config = dict(
    n_layer=8,
    positions='learned',
    init='normal',
    init_std_qkv=0.0153,
    init_std_up=0.0153,
    lr_mult_o=1.16,
    lr_mult_up=0.821,
    beta1=0.95,
    beta2=0.95,
    schedule='wsd',
    seq_len=512,
    doc_mask=True,
    dataset='wikipedia_en',
)
Each number is 128 + 32 x the weight over its row's rms, rounded and kept within 0 to 255. Layers, rows and columns count from 0. Numbers have three digits each. The size before them is the row's rms in percent of the matrix's.

# layer 3 MLP down (transposed), 512x128, rms 0.114, rows 260-309, columns 0-63
095:123123100090083087159123141121106079132123142145138108111112105111115116110125110096121088112139061135136140154145091114211161077118154097105131097116151116198085119120101139087130095133130154
112:133089072065088083154116113107102063085176124107108114123108112103105158143138183119091096095100130111099126143101113101162118156116148121130147060081154090132175188168155092105157150168130109
093:124076031148180152100126178139098070165130087109170095064138118141164119128158159118089152087154147119138106090133152187120145075119144120125128125119136136075161214074112162176149118169153190
104:149144205097123123092100103173113136189119138131104072159160128175165117151075133164080185116167079119169190096082113169152078136164170151118156174099193124080153148124095087090188131116112122
109:076112114134129112083185083131123091102119081160155126150146095062148098160129140156120132203108147164137137126151071115045041138154117145097159111135067096085171112089191173136137175125148173
102:100151122135117158097100142171149168106115070140159119135152122176066073128086145147164111162163142173115130116167065094178146154132189130149188148124076091112084084130146147141101064154086161
098:149085117109145126191190211134139075118124167110117086154103106163151105095157119121126075190120104079136110205143173147182121105145128065114148157152176128134143116134111177095101085096112144
100:082158175107100060139127143114147135120071147149127123118073077113119099106130113076117121100135136115118122106132146024073141120082144112120072087104131132166127107088145130099161153138104129
113:073067104120106105158108067149085139078129213147102142102209169081190081170161099135139163076161185114089116104106136133128134097101144083173165176116114117150099079157131107104167153110152064
099:137154166115117163085156134050096101121139084110119156144127066149145129124112139102065113189139114142090133144197112099155073156103113101137116076130161121164147138078161164124100092159117124
097:113073100065133126125101170133112161143137140154131133152151149145157179133138190132101182137098135129112120134174113139147165143133188086131131092084179145132155110109073168088124174073119122
103:136102194143097115112191145120110131138121149107093138147106146108163110122136144142103128106119141172109180141145205136151225130091116135097137145146125178169174155108145135124084110155157099
090:135181082165157118095096167158146104176088120145143127095134083115124143155078141150069117143109160090110132106126139107161119145140101152162094154154134184046135171128133120176086119062139090
108:126151063111034126119098117193196174142115119076127121144132125108161130107116146153133094146168140072142116106183109159112150136099130115120159137113114066178123120131074218100206137136086136
107:104114121110110123173140047209072095136103125160173148185159081178140191124151118180112152158106127157069123108137147128227142170108108095130099147092143102149157084120162108093153199160177134
105:099134147118175103127153157103210113148142132159133180180063149139151136130126140113099109106144116114107119141164124094147140128093162129115078128130115089141112137124087171153197092170112195
087:101114155151162138132134163099179100130177114179108141124130120074135132159238131137119103142092139083119148148127144177066164145118183127117074181118151154112109115124137156073153160115139135
094:141149107094135104147114126086101127026127120116120123140106138164110110122133149166139119141081125114104120154059142182130113116080130110106150168158158091248116158132095097161080113083167130
097:147121111130185196134150144143140176147114116121089138086165105161145072175190119134143142142098124123123134179135084130185109188138136100126169177064158157072080131161137123000137090120101145
096:145124069145142140104097128150120147108122106144134105125183193150134149157189097093078168182154127131167112077121143122052131116116141107119110105093130138208080129112107153103177122116035121
114:088129100150132139118077101150127158082149108140105117127144120121191163157158150139156225140107201136142157118145125135088115109089115089099072178175059101093136131152107111073140115216117104
090:158147045104125151090126119167141148101111158172119105114157124109143088215136136103110144128132102066177128127137175099162196117146115086182148121086104115110123152132174115159105131129134170
095:102060125141126109080159115119131131125157097133115097088123125058140124060169192155128142115114079134119165104169095134143140112142140074125123155077112158127122121121138110075119089128102219
095:080186102088057145109165138172097133133124127113153146132122089171131079126189116124144175144132124130176123181171149135067090132133155153137104140106122172168162167109112140114090109133117167
102:134190189180185140152171107093146109120150142104114122163152108129073116104112126120120105062134155096137181084124093124104144084085160118092125193172098119133179162092133106106202113120089131
100:122134066137136117168099188180131105087092134132169162162050158177114127188082075094164115124108121089166171160104098078127072096123078124166173108148139135110126119182129178161081179104119127
093:090225116157059104077092113130134125107098105127118198160175091098068129082108140135125147080133083111116080140155085124152121122121170049104140130111116127131128116158177104108169185153155178
096:062147111175097101121136096095078132142105115187124132151108144142166064188075121142151088114114101129137110107132103129066109098127114163102127133105118108086121129165130131130188115086123067
114:109119108125160096114114135140176114114076100106152117120106109096159148082079128124113162154131179152148086096144091122114093138121129116161175118134076130181071112110145149074114063118111125
098:158156122139137135131134085147092159102096131150081103124118145193061120121065150071097082138142102113119131149184164136142139109068205076133119150145210147123122178109102185119164141130150169
095:138114095123161149149135098162111092127074101155137152126144181082137091149146167121192157120101100094121098112160211138138142121026141099114172107155205124145123077125103149197108156108108100
093:133108132076094109107106142160130115107086119076192158142138134076144108166103111167094074166127107093123098088115126122138098106195147189125129124127202127097137104151119060113123126123138084
106:195194113119152163164080187064209130107137159113090149119098177177127124105144174125175079162108090134094155110108141127170131126080117116170104116117140139093130112079122165137147085090134119
101:212145147158087204150136141136125159182125164091178168166152115148138092166110131161153140123171142088153117072114118133117134165135149130129137093164158119147158127139130123075099074152146147
104:183098134159151079144141127064078121085089056147133153139151115076106156116152101085127154148143141142138147120126117140159124109121101126166107127116140154108120114168151091121150110070246170
099:132117121075136160118081110098138123098122079172098146126177118133166119228149159120177106125152162171176116173143064124146125113099158103118125214152132233156089139111131116133109149162149129
095:167175178176132143112127172095149116138133136132146094124213150148151166137119089169164138109168125170125103105147101075107145106149137044206121141132160121099189139114124120140102157137048085
099:110064111135175103155139123131118081159135094123081107126123191121136144098162175138125167117094147085082145088158186151141092113059168133176097110091111129080136166148099132144138104117195058
089:133113120111098081168122123107103086212109108094116083096104156084119167182171112172190128162120112090129138091105171105111098137118175107136188089142122158083161147094180110135113084115120101
109:055067127165109095129147128121124130180172103100098097179119166176178115143204152150064112156079153108118129157092162126079096126066122157170132142086157162163128136117154061080089087079099137
105:049109143131100151194080136140080103139100115154155155125094090091123177132183171139136107087087168130112135172141146106139126069144207113096160129128128113127086164125125080180164133146115183
095:113190043159106116089087211121142145175125178179149135155080161121105137089165158075086124157136122109169185117152133129134138143185150174080127103119191103147135095136129153088097097105127078
113:140093117118137074183141179172118085153146102058078134134147107094139138095117133114100118180080148133093135193149108133152093124085153162129191165180089160140119141149136125105166150152133180
100:156095109150129056106099116085133162149070158048159130107117100069098134106116135083070140108097088102110119125142115088151170094117118042123142149146182130113067072147115143136196146111095211
102:127115094113187077178083124088095113113124182086150111108164146144123128114144220187097095090128164135163160140168093191148147164113140134109151152148088109151094198118123115141125112067123130
105:178124102105124080124098077126064095139074109080137098125108094153079150119127186135147178125078149122074137149084068201121203127137127103105105127159141119087191184143155085174180188084121067
114:158149116095139144101152134119140117127166121091109113130143198089202106143178110122172104101167117146068062145140131097064147172104175174136137128106096117211145114096173120088182146097136078
108:113177177105117191130122069083125124131125167099142114204124123140102122178082100118169129141184093151060211134097053133177173150115154139132147137118097117081119139154151112179095082103109085
087:125133122137135155090120099134076138088112172115141104143185100162101138104167137137077149132061128186118151073169168165152139137149123107170125082089091103102164152152140096123106080097071130
095:132141112180119161148116188129159150087112182091153102170145115169138141133198111132091063150202165114104114155177117144120185119133148198088144133149126163118145150069109114116136090154115113
# layer 3 MLP up, 512x128, rms 0.103, rows 261-310, columns 0-63
105:080086107134112126129119027156160145177096134164124158076162139167045136174156161135065105139181126130135071128107076118161076141117131158097105121153132105134140135123121083170114137146092129
094:096149172134146169133121162086189135150097095152108131094091159158132126126170143122144149115195074171100160119105124155166114131087123115179107119170169152190164136109100116104090132070119137
105:121116102171104068141170159111173133115151109108140165125134191127082034124127056156115101117128094115124137142119157076180117149131129144108139130052142120166099087105152174106162178117180121
108:114125178187110162146117107125086119140142160081122103138137155107153093108084119145139139086141169174142142120182156108182155154152171132105123161105176105065107108117129044098157134105084117
101:139199145114088085200071137140044144133118134143105136100090159134139189163153166105163104127172160094128089125134071153128092117085124102165179123094121141103130189048174106125171159133142155
099:141140140148137100123158090118144152150088132171155142139074133088077075128098130083144152103157148154153176175128103126066099092076228123119088187108123128102082122133133132144109140107162116
113:153138150142129121131150112136082129132132100154164091122124096070140154148101127152095084067216092150086227169182157099153182121190140152175140156127127147088146161174137133119113142137131089
111:119131143166088134138085149084098123206057096080156128127172111146088125117118115141062126165153110081061119148131178106200127128147140080113148172079124162061147133085116101168159062072064109
100:108154080167164083091149100082142122111071147125139123159154145102136117142090128151122155145186140072125084151095113146096117089104171113091147105073120100157095119160126078197150124103203109
096:116087089132157112168115135092148199156135129118147115093114067168155159105147140123109147112137153091171115168129156168114146104156151136132204143103157156085161139121050084103131163158046137
105:088164124076166164137091108111137125126137126185089059092176159133086164108145173145154128144109060101164094054106086164127078153197088105168168191152176118153122136073173181125164184109105139
091:146119087188136182189117109062203195120154128144244156092094136148145076158117094160100105110088126110158134110093135088113191150127137125177148163095092099091124143095120154106137089120108166
104:102115194130153164145116117128129147118181129159094148144111160104116140164154092070121112177174103159125146135094163158139160188135106090140131109120163119104107142165093128086129155097181157
109:139134169138168105115180151115099099132096145076105138137128163105188155126117141175092133162112131133111167124191111196149121153116132084060151128143133119111110174148095066103164126161098071
094:098117147091179093086082111205165142073119121156149106134153061198132127146154119120087142205126089135175122096053135114175083151104176129148154178144115143176143164113118166100122142155053182
075:188111186196156119087126129137072152149141126098140140109129145115138112153096121152134149098107097126055179149132152104144144157188156104088104100131091109159144195126119104121135131088135144
095:106095158141103189210161081104121117098120145139088214134134150095174172175131157138122142192145132148077122105193204152094123159122106113133104177120093131075136137122110160097115168116139136
094:120137156159147116070139086092113137182178100065118039112148125091094165125123108154125102120126055169120126110122126112134165136031110146056125120108170083051110099129151125159125080127088106
090:139109100104107105163131080151129127138130102173095158083153104169139127117102144125163153137124164106097054104133128084091158143168198091151187104116138131151085093099198084112100146134206152
115:070102100146130059151154170096186158146156171160124111084096152114057153119157108141182125129147068103137105164151192111121111172138103083125157132124092137110183100137109096141173126137127109
102:119161175094146079166140173121083098141126069151108093103146166110132151099193177125123071163080129094093130138165133161180100143140175090098129174127123107162149161129115200141137111096091164
082:133113148114132083118135173119136168128185091110131116129134073103143181139136174111117146145149128155153098067082139124150127128094084204144056125153089150085126084135081166137094163151117084
090:104122141119153176134138111101152112125099175113111130152105130111110167130153142135122087103163126173107149215143138120167190149108103155167155137121141132050163106148076142122105156146116090
085:139087121140114166133197181145165173138095107179147113066124161156113103099110118114093102136161122131086114121109185084118080158132098158169150130139164152099093127155107089064114174121147116
096:131129175159123090205100132110107147142176161158095152123212080090149058157178127128138110139160128156120106136120149104125173174170169145091156128139135163136085108084168169178125146098181120
099:137122146130079138194147135065127145110140144138150097139041083111139162121112093181174102131097130101104137097154120099132112144153126132161150147116146092153100142121148119139044117120106117
106:065138086078154119179140179101137137192132144119144095095089097116138118168156141144090150136105111163096134155158111137119131125126106182121097103120142101140148104138198090177123130131100149
105:154138197079142128135148153132144117144165121150135095164086107147141150206115127107072103069135064162177129144086155184079101156171112099137109108128197095150126144162111138133131129022149097
094:132152174096106149121122118072157106114163071163175147110065167145218144094126110110151118109132092138147128077133183174156167173155122143128127058145137092115120157118168119119068128115102132
095:086172146107063104093126183174151122186162109115131106137170155162119133115112078130084147134109113165193100148051102172169125149200115096100072152104171132129139094123119211120070098150148163
105:094168079135139202131137115126150144189103117082112096150131155177182091100042113042133158134143107109165119154101144110135164148113111114117094195113121094134122134096116151136123132187069150
096:066134164155074078066141154145101143141102158125057135092139149058155121118081092133141178130174152142144147144153148162136184143153156068099112176112040143130149188110184145132139095181096133
104:147155135100181191161123155082128111147189172157079123104103132137222158130170166126120126121150134114107124163153180123151181080116121088142115092052149096090134128096050094152147215127138131
098:092147149145109136184173141144093189176134141163141116105075128153174157117129140123109096087117116162076108123115105138128139145116158144174083092090113123131118087079045121117175120163082150
103:098160088150123137133161150116145108209137157117124128093126122109181129157133129098118186121136124149085113106129161144120109171214109153086087118102140127119100116139154163126153088112080071
092:125140127170091163121111152121110152125108161142165112130108117167171112091124159193106168200171165045183096133106053096106184123167106129166065187115127109140096150173125172165194124127196161
096:090158165055102118155152134102133106124173183098151120109125191073109091136073160135158133078162083138159183192108133175132111138154098133176175185133085157182177134137142092149124126126102195
094:089188168092162174122136101125087135113156175107088126095178124134187053067093130112044172144141158110178115133138090180092106140178062066117099153134115113159069180157114145137124128116164094
099:110130191051130145133077132111168129117095104136180163082114169111118122120135176087151197144149130147110163156159178170096110077135124138160078167112139156111076083149118119175135098140177126
107:131135137138153058126157127149183129128105084175130149089107160124124122152088106162068112078109121114137140160093160125155138116111146128137138124191127113090119076141142144104108169154144081
090:124137051159077111144158166128179149147162106132128131110141096134106107119106160148156148134183183125166140078148115144122184156123104134154151164138176145119148195101134155132117147146122072
120:146120131167164182124130128140109176083106105094168065086165091198146133151095066155148072190156163120139115112057104069108111140101146165169163205114171160081176092092143146101165147149118177
112:044128128163112146141125123143157103048144212131162116093146164142134089156089119155151131134146158112186188102174093119107087137140156114153147133122100127152139149122170176105148119130171111
098:115134142153133088119163137084049132119092133106169122144095087166133130151115076128063159128146086180153150113131189129097165104156127166110121138113150104131104075090144084191158060140108108
110:101154133170102159103104130105123192114101088083123144129135110214163148181091102201102081152116151134143077159116109054066152159157103140126168087077122157122127125103097154097176173096130126
118:105153152201145192176182122126135166164130173157113187166119104058134071191083132130121137112169123123097120076162136138124081127142158089136117147137076172092068119090121108142130179135155140
123:080110150168162101119135112140093126128099161099179105079124144145116184136156153083152113120116169114125153110136115149060135091146130151101093155135101155144125125154160086173131163139129174
080:133127120119155082197165127151150110160147115125120071090116145110096100104141101130145169099125127155159119193157093112119141132139119084173177151170165139175105144141155140107070123201102130
098:078118117091143116139220181095152103157112165149147135083158098170105068136177135140122154135138131076129044174133167165119115179085155135119153134091115081144171157145101097118144070117092191
091:137137134154161112117153195121155051128130123155117152154172140086124164088112116133066147109196080098065164113126137108101155197139121161159113099175131096160136075098124160148148190108078113